From a checkpoint of a small transformer trained on Wikipedia.
Size: MLP 640 GELU, vocabulary 8192.
Each number is 50 + 15 x the weight over its row's rms, rounded and kept within 0 to 99. Layers, rows and columns count from 0. The size before them is the row's rms in percent of the matrix's.

# o: layer 10 attention output (transposed), 160x160, rms 0.175, rows 159, columns 0-159
# up: layer 10 MLP up, 640x160, rms 0.203, rows 0-20, columns 0-159
# down: layer 10 MLP down (transposed), 640x160, rms 0.219, rows 0-20, columns 0-159
o159 095:64 53 27 50 46 38 44 28 51 33 26 44 45 38 52 22 40 53 64 51 52 41 61 67 36 53 56 46 56 33 44 54 67 60 81 46 64 63 40 66 73 26 43 36 54 86 59 15 48 47 43 50 54 42 35 56 47 84 38 56 29 68 67 60 43 55 64 43 91 46 70 39 37 99 42 44 30 49 64 52 55 44 36 68 48 45 56 72 40 51 45 72 54 51 54 43 61 35 66 46 50 37 52 55 52 30 48 48 46 32 47 71 39 47 42 40 58 72 44 74 49 49 59 58 31 44 99 28 42 44 66 73 84 36 55 43 61 57 59 43 34 43 52 40 53 78 73 51 48 53 22 44 61 51 43 84 52 54 52 35
up0 095:44 58 24 69 49 31 47 38 53 59 51 55 52 14 91 64 47 46 61 66 64 48 65 62 41 42 58 52 66 05 70 17 25 54 47 60 68 85 55 65 72 27 58 72 50 34 53 24 27 69 28 46 59 38 67 55 55 50 53 59 53 48 70 59 53 33 49 59 32 38 25 55 37 42 11 33 64 49 48 69 71 62 55 30 48 43 38 64 38 38 52 58 48 60 74 54 39 56 45 71 43 57 40 39 40 53 71 48 40 66 56 37 55 46 50 45 77 61 17 66 29 61 18 33 44 53 41 39 36 50 35 31 44 66 40 44 49 38 23 39 53 55 60 64 45 43 61 38 41 50 72 51 56 71 61 54 42 66 53 83
down0 085:47 71 30 51 45 43 40 61 57 58 35 34 55 33 21 28 87 46 55 31 51 55 57 74 45 26 48 54 51 36 43 45 58 52 33 55 58 44 38 46 45 49 33 49 59 36 54 68 17 80 68 37 44 68 58 43 22 33 75 60 44 46 43 71 56 54 50 66 40 50 42 63 26 38 60 35 49 62 56 71 49 38 56 74 39 91 55 38 15 46 64 62 59 38 61 58 40 64 43 34 54 57 58 66 51 34 65 60 64 35 79 44 52 34 43 44 26 46 33 50 47 47 44 60 43 38 00 42 53 54 36 63 44 27 66 64 32 66 70 58 43 59 48 28 47 56 63 74 46 67 31 46 51 38 91 57 53 18 42 44
up1 098:20 50 71 44 60 51 76 60 68 48 40 26 65 45 54 40 66 36 44 25 37 43 75 43 32 68 69 48 63 55 32 66 22 31 67 56 53 36 51 52 64 46 24 22 60 60 44 22 70 64 50 71 46 38 36 28 36 40 44 57 47 61 52 55 24 45 40 38 78 60 31 48 65 14 53 37 72 67 76 46 50 92 56 42 63 51 36 49 54 33 45 59 35 34 63 69 46 57 59 24 54 72 63 60 49 47 19 66 44 36 55 62 46 57 22 71 57 64 53 61 40 36 73 38 71 65 45 61 49 58 73 52 33 42 51 40 46 64 25 56 41 45 14 70 50 62 63 54 52 37 47 29 56 41 48 44 43 78 69 64
down1 108:52 54 26 31 41 44 66 42 27 70 39 41 41 46 61 73 40 45 46 71 40 62 15 40 56 54 68 62 52 55 43 34 41 54 59 70 68 60 80 36 40 80 36 54 54 48 77 50 43 62 50 44 44 47 51 56 77 37 49 51 72 85 66 67 63 62 47 51 49 52 45 56 55 45 69 40 51 38 36 55 59 55 48 63 18 82 60 67 18 59 58 65 13 66 10 52 63 43 64 64 31 46 56 39 45 59 72 19 61 62 25 56 38 38 28 62 65 47 53 61 28 39 28 54 45 42 63 58 56 30 40 50 50 64 58 57 77 67 42 29 40 42 52 33 60 65 81 66 62 60 66 66 41 43 51 75 33 61 66 26
up2 102:24 31 47 68 53 30 36 72 17 58 52 34 50 48 50 62 54 52 36 75 57 63 87 28 31 38 69 57 33 70 23 41 00 29 59 48 56 40 41 40 46 40 60 32 50 60 64 53 72 52 35 35 40 69 45 54 38 30 51 51 56 44 65 79 24 53 38 43 77 24 43 44 36 57 73 43 46 64 56 46 58 48 75 47 49 37 39 37 65 69 29 44 36 60 49 62 53 45 59 53 45 56 55 63 50 57 46 70 63 49 69 58 65 41 40 53 12 57 81 34 54 68 79 31 48 71 33 38 53 61 53 47 33 30 35 63 44 42 68 50 60 53 47 45 81 35 56 37 55 59 66 45 37 69 54 59 33 50 58 18
down2 113:74 47 50 37 63 53 78 63 37 61 39 58 50 31 44 66 53 48 37 23 76 51 60 81 22 72 33 72 53 34 64 70 52 62 46 53 38 46 68 63 61 64 51 72 57 47 71 53 42 54 19 29 81 29 44 58 40 41 58 47 68 49 32 67 53 36 53 79 64 48 52 55 33 34 58 80 38 32 82 59 27 39 38 26 33 30 35 65 44 49 46 54 31 49 32 50 53 46 53 48 48 79 53 63 45 41 63 43 53 36 36 64 51 54 60 58 58 68 51 09 18 57 62 53 59 44 31 48 54 66 55 50 81 50 44 49 71 72 30 19 50 88 58 44 45 65 24 45 56 66 53 50 35 58 47 37 30 37 52 48
up3 102:54 64 83 54 66 45 50 54 41 71 28 59 45 65 57 83 45 47 51 56 54 39 41 66 50 77 52 54 36 36 41 68 58 40 56 59 80 44 45 37 31 31 68 44 65 52 25 44 32 31 62 86 54 65 67 48 51 39 55 45 51 55 15 24 57 45 71 88 49 54 57 65 25 59 31 54 87 48 29 26 47 24 63 39 44 53 36 74 47 55 41 50 66 50 40 41 64 68 37 80 44 38 58 51 54 52 53 57 37 57 70 36 60 71 71 40 71 55 60 41 44 52 41 56 72 45 53 61 56 34 39 94 50 50 37 33 24 69 30 43 39 57 60 52 35 22 51 62 53 54 45 54 52 14 73 28 53 47 52 35
down3 106:57 55 77 75 62 57 55 54 42 51 81 58 68 63 64 64 27 39 51 49 70 48 60 55 32 49 57 61 64 24 56 57 58 45 38 44 60 53 55 73 73 29 56 60 77 49 60 51 53 82 38 61 39 62 55 37 63 37 42 64 62 66 38 49 30 61 30 15 58 50 45 51 36 39 50 46 37 36 52 36 18 38 45 50 74 39 45 54 38 49 65 21 61 59 49 48 61 55 59 39 84 64 49 17 29 51 38 53 55 39 35 10 43 43 48 50 37 44 77 67 91 27 51 41 53 64 57 43 79 57 52 53 47 67 44 27 80 42 49 44 25 55 38 36 25 68 47 55 51 64 62 52 31 80 60 36 34 42 22 28
up4 107:51 67 66 56 40 38 33 44 38 36 58 76 49 26 46 58 49 56 53 27 56 56 62 61 50 74 65 44 51 35 47 63 32 28 27 74 46 55 65 43 49 39 47 56 28 62 56 52 50 18 44 63 67 62 67 09 41 43 50 45 52 44 60 34 37 99 54 64 41 72 56 32 43 33 59 47 66 76 60 85 59 68 30 38 35 71 40 63 43 53 31 44 65 57 85 55 36 61 37 19 40 63 48 56 84 43 64 36 40 65 60 61 46 72 66 51 55 44 60 65 73 61 86 83 45 60 56 34 43 62 84 57 50 40 50 49 36 35 34 65 40 27 63 37 43 42 54 44 39 37 46 52 46 39 36 31 50 41 63 51
down4 093:73 38 53 26 38 65 51 49 36 28 31 53 60 39 39 62 39 52 58 91 50 77 62 28 69 30 47 44 50 42 38 68 60 66 41 66 37 82 56 44 37 41 63 49 38 70 48 48 34 41 69 51 63 58 82 53 43 37 72 74 41 48 61 38 67 48 76 54 40 33 53 46 69 55 66 42 46 29 83 33 54 44 39 27 72 63 52 74 46 38 72 32 12 65 49 50 30 54 34 37 46 43 55 51 63 39 66 38 43 68 38 38 26 86 60 50 56 52 62 60 52 42 14 48 66 23 47 36 49 42 67 44 31 49 35 38 47 55 16 51 53 54 75 30 51 36 54 41 16 23 40 41 50 51 63 56 53 50 43 65
up5 093:51 40 42 47 48 71 28 50 57 40 84 48 82 27 32 42 52 50 49 50 44 56 40 47 74 77 38 51 44 54 54 46 36 28 59 51 56 70 47 54 59 45 49 42 61 60 55 26 17 61 49 41 74 73 54 50 34 44 37 24 28 75 52 71 34 27 40 66 87 57 53 94 51 66 83 64 57 48 58 19 37 41 70 50 55 48 48 22 33 33 23 82 36 45 54 52 59 77 71 44 37 37 45 32 34 40 50 59 46 52 47 70 61 69 51 55 42 50 27 60 28 48 57 14 58 57 39 30 65 52 38 53 56 41 40 19 34 42 36 57 37 60 53 54 33 38 30 45 34 49 42 66 45 57 52 47 63 60 71 55
down5 084:44 29 42 28 69 35 48 28 37 64 41 47 55 59 54 64 61 51 47 72 74 50 49 38 43 45 35 25 69 41 16 45 58 60 48 39 72 42 50 58 55 18 47 50 60 72 44 46 37 62 72 54 28 46 33 33 67 49 67 28 65 35 34 39 60 52 58 50 00 55 34 45 44 99 58 54 49 38 21 65 55 41 70 42 66 59 85 48 42 41 57 56 69 36 37 59 33 43 71 78 71 54 59 49 44 61 50 52 33 51 67 44 30 60 45 45 43 56 69 68 61 60 65 33 55 43 37 72 57 57 39 23 45 54 65 77 82 28 26 55 32 50 38 43 70 40 40 57 54 41 41 55 41 45 37 36 71 56 47 61
up6 099:56 62 52 50 68 56 38 44 54 44 36 45 53 39 54 51 68 74 51 51 67 42 68 59 73 48 33 49 75 48 48 54 50 28 63 43 42 68 80 56 56 59 49 58 37 39 60 59 40 58 36 68 27 62 48 52 63 60 66 48 72 28 42 43 63 70 41 69 67 29 57 41 48 30 61 34 43 63 42 25 50 27 00 52 40 58 31 52 45 59 29 54 65 57 58 56 76 65 54 67 45 45 47 24 47 64 36 27 58 40 55 65 66 43 36 72 51 43 32 37 50 39 31 22 74 38 53 54 35 37 59 52 25 95 38 57 31 48 65 28 69 61 21 42 43 11 38 16 37 52 72 57 42 27 77 55 38 60 54 63
down6 095:74 80 51 56 54 50 48 35 61 69 58 40 40 52 47 33 53 20 21 59 06 33 60 42 48 61 64 43 62 47 52 62 52 91 25 54 26 51 50 79 57 41 37 54 74 55 50 73 22 55 53 60 77 60 31 56 73 46 55 64 54 56 51 59 53 33 40 23 68 50 51 46 00 47 50 58 71 53 50 66 59 46 65 34 55 49 70 44 38 21 63 66 50 34 58 49 51 37 63 43 51 32 47 63 36 54 48 48 62 31 51 19 45 40 30 58 58 20 44 55 78 59 58 52 59 61 55 54 50 71 39 54 25 27 60 61 45 51 73 58 32 37 92 59 51 53 40 72 60 57 56 83 59 59 50 50 35 54 44 44
up7 100:35 23 79 63 80 27 53 34 61 67 47 54 54 32 73 61 68 21 44 85 43 72 70 34 65 50 53 53 63 13 21 57 52 48 41 40 36 25 72 33 28 46 42 22 59 51 60 52 56 59 22 17 55 49 66 43 54 53 29 35 56 42 68 56 39 50 35 60 52 46 45 52 62 45 40 45 44 38 40 46 57 43 54 65 50 68 50 67 63 49 49 32 44 51 51 49 71 44 56 53 61 59 47 42 57 66 47 57 40 30 64 45 30 02 53 49 53 42 76 61 60 65 94 46 55 86 51 36 84 54 58 46 43 34 25 38 52 62 59 39 65 49 61 67 51 53 44 51 57 27 43 53 14 53 49 25 62 39 49 53
down7 099:28 60 34 47 53 47 61 33 52 64 61 65 55 55 58 36 32 32 58 37 78 53 37 62 73 44 27 50 49 33 64 66 42 10 48 32 50 49 49 55 41 85 52 40 48 64 63 70 39 59 20 50 58 53 59 62 41 45 67 62 53 20 59 33 66 23 60 68 80 44 60 52 56 68 51 50 40 60 49 69 52 56 62 80 47 54 60 47 54 48 63 77 55 48 55 51 63 60 20 45 37 51 34 68 23 40 61 59 61 50 41 53 84 58 70 64 37 65 37 50 33 44 30 43 40 43 40 81 70 42 20 59 78 52 55 85 29 26 47 40 48 47 56 24 54 17 75 39 56 43 57 23 66 49 77 48 34 46 54 38
up8 098:59 37 63 34 40 72 41 08 79 68 59 41 38 54 59 28 64 28 42 39 32 67 20 50 44 69 24 62 63 40 43 70 28 40 60 60 42 57 54 57 51 38 51 45 53 59 47 54 58 36 54 42 22 66 58 41 38 17 45 59 68 38 42 74 51 71 56 77 63 59 32 47 44 28 86 36 69 67 47 27 48 46 21 53 75 68 69 75 55 56 38 49 44 71 27 29 48 45 41 47 45 52 46 58 64 87 59 55 50 68 60 47 64 32 72 27 26 39 49 27 47 27 65 24 42 47 62 49 70 51 74 47 32 48 36 64 53 52 45 65 36 38 54 27 60 57 39 79 46 76 46 54 53 49 42 61 36 57 60 53
down8 111:37 31 39 35 54 28 41 59 42 25 49 91 46 48 44 40 61 71 38 34 45 56 50 63 32 65 42 29 76 43 66 43 35 76 10 41 48 55 54 48 78 67 63 55 54 39 45 36 44 91 20 48 71 47 18 79 67 72 22 56 39 70 61 35 57 42 79 51 41 48 65 70 23 36 60 66 48 40 56 59 31 34 24 51 53 35 52 38 54 58 61 42 46 50 35 32 55 18 52 57 58 57 53 33 52 62 36 52 29 48 39 69 43 82 40 42 46 47 59 24 67 37 40 46 42 50 24 51 14 35 52 44 40 58 59 45 46 65 66 54 58 65 47 56 46 35 66 39 52 52 37 34 47 52 62 54 50 68 76 60
up9 104:33 61 86 24 44 44 57 36 74 52 61 71 60 22 61 52 52 37 42 38 53 52 76 48 53 60 48 48 59 65 67 34 57 38 30 65 49 47 44 38 41 91 59 49 41 50 37 62 26 42 38 37 58 57 41 64 54 41 56 44 55 63 43 56 54 53 47 70 22 38 46 58 51 26 39 63 74 54 49 24 99 29 54 66 57 61 28 64 26 18 19 40 63 63 12 64 58 50 42 63 40 57 57 48 87 60 36 53 30 67 55 35 59 69 48 64 66 43 52 47 45 60 59 83 59 45 56 27 53 41 49 25 40 52 39 48 65 37 66 89 39 53 41 18 39 46 41 50 44 42 62 55 59 55 42 46 62 43 35 71
down9 112:62 69 36 42 58 53 42 49 36 50 64 67 62 47 24 49 51 50 68 33 81 57 54 56 42 27 69 47 60 37 54 36 42 67 65 34 27 60 19 59 48 77 67 60 48 57 52 44 35 34 21 66 60 67 77 63 75 27 50 47 52 49 49 49 58 63 54 52 33 39 45 49 22 54 39 44 76 41 29 36 56 24 63 29 53 52 45 85 39 56 52 49 68 59 25 36 34 36 52 37 42 38 40 49 70 43 47 55 23 18 64 52 46 63 69 47 45 27 48 28 37 51 57 53 63 66 31 40 44 31 15 50 72 48 28 57 65 56 38 64 76 79 36 51 43 65 22 55 94 54 43 64 29 73 48 44 30 55 60 47
up10 092:42 77 28 29 54 59 51 57 57 32 71 25 52 72 53 63 59 51 69 20 47 54 47 41 51 79 28 49 46 30 26 42 36 64 46 35 70 52 80 39 34 71 57 40 55 42 62 43 25 11 62 53 49 65 67 39 57 45 57 52 52 45 52 38 43 64 41 56 49 47 92 52 43 41 27 35 63 65 16 44 34 68 59 60 57 48 31 40 65 47 48 56 88 47 55 74 31 76 32 46 48 52 67 36 57 34 40 29 25 60 64 51 27 48 58 24 42 43 47 53 63 41 37 46 55 54 48 66 67 46 53 68 30 58 48 43 76 23 44 45 54 75 55 76 44 38 50 34 57 49 45 46 65 67 27 57 21 43 30 77
down10 092:43 60 56 37 53 34 38 62 56 76 49 36 58 66 58 69 62 42 68 59 08 64 50 46 40 48 72 86 64 53 99 59 39 53 67 39 20 56 39 54 54 46 43 21 60 31 28 59 39 77 59 51 48 45 67 48 44 65 39 62 62 55 58 55 44 62 67 36 42 51 43 56 58 31 65 55 55 39 64 68 61 85 48 60 47 65 41 67 47 51 43 44 48 53 38 39 42 43 34 72 38 52 44 33 57 36 41 58 76 43 94 18 41 38 41 63 49 66 59 90 53 59 35 49 35 71 57 45 74 47 80 37 38 66 52 46 65 35 58 57 30 61 52 40 62 62 36 57 42 46 44 60 07 32 38 47 35 63 50 35
up11 108:51 36 53 61 36 56 43 39 46 28 55 75 47 39 54 57 25 27 31 39 57 47 32 46 61 50 39 80 37 72 49 46 41 52 51 53 53 62 34 46 47 63 33 48 49 53 71 35 61 43 49 62 48 66 46 57 57 38 62 40 60 71 70 56 52 78 60 28 46 25 23 57 60 63 25 46 64 65 65 54 45 74 52 34 72 44 42 57 42 62 44 62 36 51 89 63 42 42 50 54 54 65 53 58 09 65 60 32 42 53 80 61 56 53 59 46 57 47 87 75 28 33 56 30 62 47 52 29 52 73 50 63 57 93 51 56 51 10 20 32 30 45 53 92 55 63 39 53 72 34 52 71 49 49 39 24 40 31 56 42
down11 113:26 61 45 76 51 45 38 72 54 46 43 82 48 40 33 37 55 57 64 77 10 42 44 66 39 65 30 26 53 32 28 40 52 46 46 53 45 23 49 00 27 45 35 58 60 57 38 15 67 29 46 39 44 52 69 75 37 52 57 39 62 35 65 59 46 56 52 75 54 44 79 38 71 43 39 38 25 41 46 48 58 33 77 44 36 41 38 66 52 70 56 57 49 72 50 67 42 27 43 54 59 52 63 74 55 50 46 48 54 88 44 60 55 49 64 47 53 64 50 51 46 45 66 68 36 52 43 83 58 36 52 34 50 43 67 55 67 70 71 66 41 29 35 45 32 54 70 60 47 60 39 71 56 69 62 52 21 29 42 70
up12 106:45 30 05 39 39 55 59 44 59 45 54 66 74 73 38 56 56 61 55 69 68 28 51 41 45 41 63 75 40 84 62 24 60 21 17 55 40 41 69 25 38 70 55 34 48 69 68 48 41 62 30 40 69 56 40 79 31 19 32 50 47 52 52 38 40 47 54 37 32 45 39 70 53 60 44 37 51 64 32 64 76 45 51 59 82 46 51 64 54 73 44 56 45 34 38 89 22 56 37 60 63 60 40 35 49 39 41 86 47 21 45 76 59 55 64 60 55 34 72 58 40 58 30 28 44 56 49 46 70 49 55 70 37 51 40 59 55 54 32 38 45 44 45 58 48 49 45 53 67 31 36 43 64 20 41 43 50 29 58 44
down12 095:57 72 58 50 31 27 41 65 53 56 49 31 17 42 57 52 65 70 54 55 13 39 62 40 70 58 49 48 43 65 53 22 13 26 40 46 09 39 68 63 31 76 47 41 37 63 45 28 47 46 48 62 66 27 46 61 51 40 22 26 71 66 69 31 39 22 41 60 54 42 53 32 65 84 41 67 70 62 76 47 75 54 62 94 45 41 61 50 59 52 49 48 52 35 53 51 27 43 68 43 70 50 33 38 35 34 41 35 37 47 45 27 49 36 68 56 45 54 70 61 74 41 59 34 48 61 77 64 51 53 24 52 39 69 35 49 52 42 33 52 44 54 32 57 74 53 50 65 40 41 52 43 42 43 53 52 60 36 44 27
up13 111:44 52 56 66 52 51 89 60 54 35 44 54 65 48 55 49 56 67 38 43 68 53 54 53 29 63 27 72 69 47 36 46 35 66 47 69 64 50 47 63 43 36 75 82 42 43 56 66 47 30 42 52 26 55 41 57 34 53 37 51 43 56 62 25 68 38 44 49 76 33 44 47 31 29 54 61 69 35 19 48 57 46 71 26 36 68 84 50 32 46 29 47 89 53 41 26 59 43 38 41 51 15 63 36 75 71 51 39 66 49 73 58 25 38 39 35 50 45 82 53 53 69 82 61 67 21 50 68 39 61 42 66 70 24 50 66 60 42 42 50 62 46 46 49 40 45 62 40 38 56 54 76 48 54 62 47 64 63 34 85
down13 102:63 56 68 48 44 11 46 36 46 59 24 41 80 39 62 59 60 58 51 63 56 28 43 32 54 66 42 64 75 42 36 37 38 54 40 48 56 46 37 59 36 58 46 48 52 11 57 60 44 57 77 64 42 53 44 66 55 53 32 70 44 14 44 43 37 62 67 47 65 38 59 10 69 34 80 52 43 47 43 47 49 62 15 18 31 39 43 24 62 77 60 42 53 42 33 31 72 46 57 33 42 44 55 65 37 42 62 28 64 43 59 44 34 36 29 33 55 47 48 36 33 43 68 44 59 70 47 50 31 18 63 81 72 41 38 44 52 35 52 50 65 57 52 22 31 35 49 53 46 30 47 59 54 45 47 79 75 59 64 74
up14 096:25 28 41 51 79 62 55 48 51 25 57 39 39 66 26 46 40 72 38 59 41 47 37 60 77 59 64 36 34 68 22 55 39 67 57 29 46 43 76 63 61 58 52 29 52 75 43 61 58 35 53 49 32 45 70 31 14 55 63 79 65 40 42 47 58 53 82 41 42 67 59 44 59 39 45 53 61 54 35 31 84 68 19 27 44 40 69 83 70 52 55 38 30 79 47 56 66 43 53 77 45 65 57 50 55 28 46 61 41 45 38 46 54 37 47 33 71 39 55 75 57 59 62 48 37 42 53 68 58 69 32 46 32 29 43 39 52 42 53 63 53 57 66 46 85 39 51 30 28 55 60 75 50 17 46 43 37 55 27 63
down14 098:49 71 32 51 26 31 13 54 65 55 43 74 31 71 42 76 46 49 44 43 33 65 40 68 41 36 37 64 47 29 80 52 47 38 50 56 68 54 53 59 26 70 47 40 12 33 52 43 64 70 26 68 67 39 26 57 48 66 60 48 65 54 61 70 39 64 38 49 45 81 61 62 48 32 47 59 47 49 50 54 44 61 44 57 46 39 35 58 66 47 75 38 45 69 83 42 28 54 39 60 33 55 57 66 63 53 57 50 61 73 31 65 65 75 61 50 66 60 57 58 48 60 41 85 52 69 61 62 43 26 71 48 34 87 43 31 38 43 51 63 43 47 56 52 63 23 30 62 36 39 31 03 50 69 57 55 40 51 37 58
up15 089:49 63 30 67 30 38 42 49 58 65 33 58 14 50 39 44 56 59 52 38 48 35 44 58 18 31 56 40 45 39 44 79 52 48 61 56 49 31 48 19 48 62 55 49 78 35 34 70 45 52 38 33 55 74 71 23 36 82 63 63 52 51 29 46 40 61 52 49 36 58 57 27 58 50 91 66 52 47 46 42 62 58 47 62 61 61 38 53 23 49 39 73 72 13 31 26 49 70 36 48 45 38 71 76 53 44 52 65 45 47 76 49 56 38 48 31 76 52 64 76 32 49 45 45 35 57 55 71 60 79 74 40 47 54 46 66 39 32 83 37 41 41 58 32 32 53 18 53 47 50 26 40 47 29 32 41 50 50 70 57
down15 090:66 58 58 25 62 50 47 35 69 24 71 33 51 65 68 70 55 38 65 74 47 55 33 45 71 64 71 78 66 52 30 53 66 48 45 34 55 79 30 67 47 55 44 76 38 45 37 48 45 20 68 58 63 40 46 57 43 34 49 43 40 55 53 66 50 09 61 58 55 51 38 55 44 54 54 00 55 49 55 69 46 45 39 61 56 64 39 30 60 52 55 17 51 49 54 55 67 43 64 52 64 64 43 03 44 39 34 20 18 54 45 70 58 41 52 51 32 61 24 54 47 35 58 65 55 48 51 30 87 31 29 59 53 37 22 51 46 59 19 63 48 49 67 72 53 36 53 37 68 40 56 49 66 66 44 46 58 52 54 55
up16 105:39 42 52 43 39 43 49 61 63 61 44 22 76 40 23 51 40 39 25 48 26 43 37 63 49 28 41 60 62 58 53 33 27 36 65 50 60 44 43 68 49 40 67 31 45 69 58 39 60 43 42 40 36 54 65 56 66 43 29 55 63 42 57 55 48 86 60 55 41 78 42 51 49 54 65 46 75 44 58 35 00 51 74 35 46 44 37 41 25 32 59 41 45 65 54 29 53 47 30 30 61 51 86 32 58 45 41 60 35 50 59 34 34 56 66 63 72 37 50 27 64 37 47 61 48 86 46 77 45 72 27 75 37 57 69 73 49 65 32 50 70 49 66 50 50 49 47 70 89 43 57 69 53 31 78 27 55 47 39 54
down16 119:46 34 37 27 69 66 59 32 79 69 58 05 44 52 66 66 67 25 25 35 37 55 44 49 49 40 36 16 40 77 40 27 41 45 58 55 58 54 57 62 75 51 46 55 49 53 61 48 67 48 56 33 68 16 66 61 58 42 37 61 33 27 51 48 50 52 52 31 40 70 20 52 41 77 53 56 44 43 30 55 45 55 51 27 45 49 58 43 49 45 56 58 41 60 19 62 10 76 27 71 54 71 71 32 83 33 43 74 78 43 46 78 34 62 53 59 47 55 54 45 57 24 52 67 51 68 59 34 33 59 37 61 50 47 47 48 56 58 62 49 49 70 41 45 39 51 57 63 39 55 49 72 16 52 59 77 43 38 52 46
up17 100:25 85 48 45 45 31 23 43 29 23 56 48 51 58 54 48 85 61 36 64 45 34 64 54 63 32 46 54 51 59 34 49 62 43 53 79 51 75 41 22 33 31 44 58 55 28 44 19 56 60 44 37 63 35 56 42 46 55 40 31 47 48 63 37 60 41 76 73 53 23 32 35 38 62 35 63 47 62 41 77 39 52 34 22 41 59 80 38 53 49 63 61 51 58 24 28 46 57 54 47 49 58 57 82 57 42 66 42 58 49 64 67 60 57 59 29 71 34 62 81 58 17 40 39 25 55 42 50 52 63 66 62 57 46 49 72 65 38 45 39 32 50 63 56 71 49 45 46 93 53 73 54 63 67 56 45 39 67 24 29
down17 095:60 17 35 53 54 77 52 55 64 62 38 55 69 80 46 35 42 30 41 42 37 65 45 56 43 54 35 74 23 45 39 60 55 43 52 27 54 42 78 66 26 45 37 31 67 62 84 54 43 42 43 61 53 60 68 55 38 53 44 57 36 47 23 46 40 49 68 29 46 55 34 52 37 34 36 22 72 41 49 31 70 43 53 47 76 51 15 46 41 36 00 54 58 60 59 53 55 39 56 46 17 63 39 61 27 36 48 49 37 46 58 71 45 45 46 40 55 55 48 64 71 58 72 32 62 45 37 46 60 36 39 36 52 44 39 45 61 84 59 70 56 41 24 37 36 47 58 52 25 43 35 54 48 00 54 57 36 30 50 52
up18 116:71 40 45 57 39 63 61 51 45 38 66 47 49 61 26 43 44 72 68 59 53 49 27 62 85 17 49 55 52 37 53 68 39 32 48 40 94 44 74 72 40 48 48 27 32 27 34 44 41 16 58 45 46 53 63 39 24 58 37 65 07 40 67 40 36 72 44 41 60 42 37 25 53 67 49 59 46 99 53 34 79 50 44 41 48 66 45 58 42 47 50 46 28 50 58 71 19 53 80 62 55 29 46 53 49 51 37 40 38 39 81 68 36 70 22 51 45 27 71 62 45 64 40 46 52 43 64 77 51 58 47 43 37 38 56 60 33 55 45 42 55 62 53 51 44 58 43 53 55 50 35 36 40 60 27 40 70 54 49 44
down18 099:61 38 35 47 40 55 27 67 30 47 55 51 62 33 33 44 59 60 78 53 40 79 57 52 57 42 63 70 22 49 57 51 37 52 54 45 38 59 57 55 61 41 54 40 37 09 43 27 67 68 54 76 36 39 55 41 61 71 53 49 26 59 51 34 44 63 37 58 50 69 52 43 47 77 42 45 53 80 47 57 55 70 82 80 62 48 43 39 52 53 51 38 57 64 63 51 48 47 92 46 58 58 59 75 31 20 50 69 59 32 49 27 41 37 49 76 45 63 34 59 47 48 41 37 71 66 90 38 31 42 06 75 25 46 63 55 61 33 67 45 65 70 40 55 51 67 57 62 70 69 52 57 57 34 27 44 53 47 30 65
up19 091:63 57 33 65 61 73 59 37 55 58 43 58 41 35 90 64 70 55 43 79 61 83 35 43 53 51 07 46 52 50 49 51 72 29 38 48 24 51 49 05 71 58 33 38 62 54 59 54 34 43 60 43 70 45 42 48 49 45 40 36 49 71 36 28 60 64 50 35 46 49 65 49 41 46 45 46 57 40 55 70 48 41 36 42 25 72 39 60 28 46 47 30 64 57 09 20 47 48 65 72 45 20 62 45 42 52 69 42 56 91 36 64 47 31 48 41 87 40 48 56 69 37 85 46 26 39 61 62 60 50 53 60 62 37 47 48 40 49 63 52 72 27 56 53 54 40 10 38 50 47 57 58 42 49 42 59 47 52 35 51
down19 093:42 60 63 59 36 46 74 50 47 29 98 64 29 60 22 54 47 74 66 51 42 67 80 24 70 46 37 35 41 51 74 48 34 17 41 42 61 64 68 29 52 44 52 25 53 43 79 34 26 56 66 33 47 59 24 45 39 42 54 68 69 46 51 73 63 71 56 54 47 80 65 55 57 24 10 52 50 58 54 45 70 73 22 42 59 40 51 75 45 65 44 61 50 68 46 44 55 65 13 48 69 44 41 68 42 58 48 60 30 58 55 50 55 58 52 43 51 44 53 34 45 26 72 29 51 59 49 57 64 26 83 63 28 49 58 63 53 44 67 32 33 54 41 55 52 65 50 37 48 36 67 64 56 66 35 44 58 53 39 54
up20 095:22 59 39 51 67 60 39 68 10 48 65 46 33 57 71 50 56 75 66 49 58 65 70 65 31 55 69 97 37 45 37 40 26 72 64 61 35 56 52 43 45 40 65 58 69 61 59 17 40 42 56 49 62 14 38 45 41 72 50 51 58 47 34 24 55 44 29 63 45 31 58 50 36 38 59 66 84 49 74 60 69 66 36 33 42 55 47 56 53 34 37 56 68 63 58 31 58 30 38 55 22 55 63 66 43 38 58 46 56 36 40 38 42 22 58 62 66 49 53 62 49 45 51 39 52 43 40 59 47 66 67 56 75 48 31 54 56 74 31 37 69 41 16 43 42 50 53 38 50 54 58 57 46 59 59 18 56 75 08 59
down20 094:78 54 36 73 64 55 56 37 81 65 52 55 21 36 50 38 41 38 49 52 51 47 69 55 60 42 35 31 35 49 34 47 47 07 37 59 82 70 77 55 56 30 32 63 40 42 21 66 28 34 34 32 66 81 43 48 35 38 61 48 53 27 53 54 66 50 52 62 65 85 65 46 33 65 32 53 39 61 60 60 54 54 69 46 56 44 62 28 55 22 59 13 32 59 72 37 62 55 70 57 72 48 58 49 42 64 56 55 71 59 33 41 53 73 40 40 55 76 51 63 53 61 39 73 44 40 30 72 67 46 38 47 40 43 58 51 57 40 72 55 64 63 64 88 45 47 31 42 51 53 56 37 73 22 61 71 45 41 57 42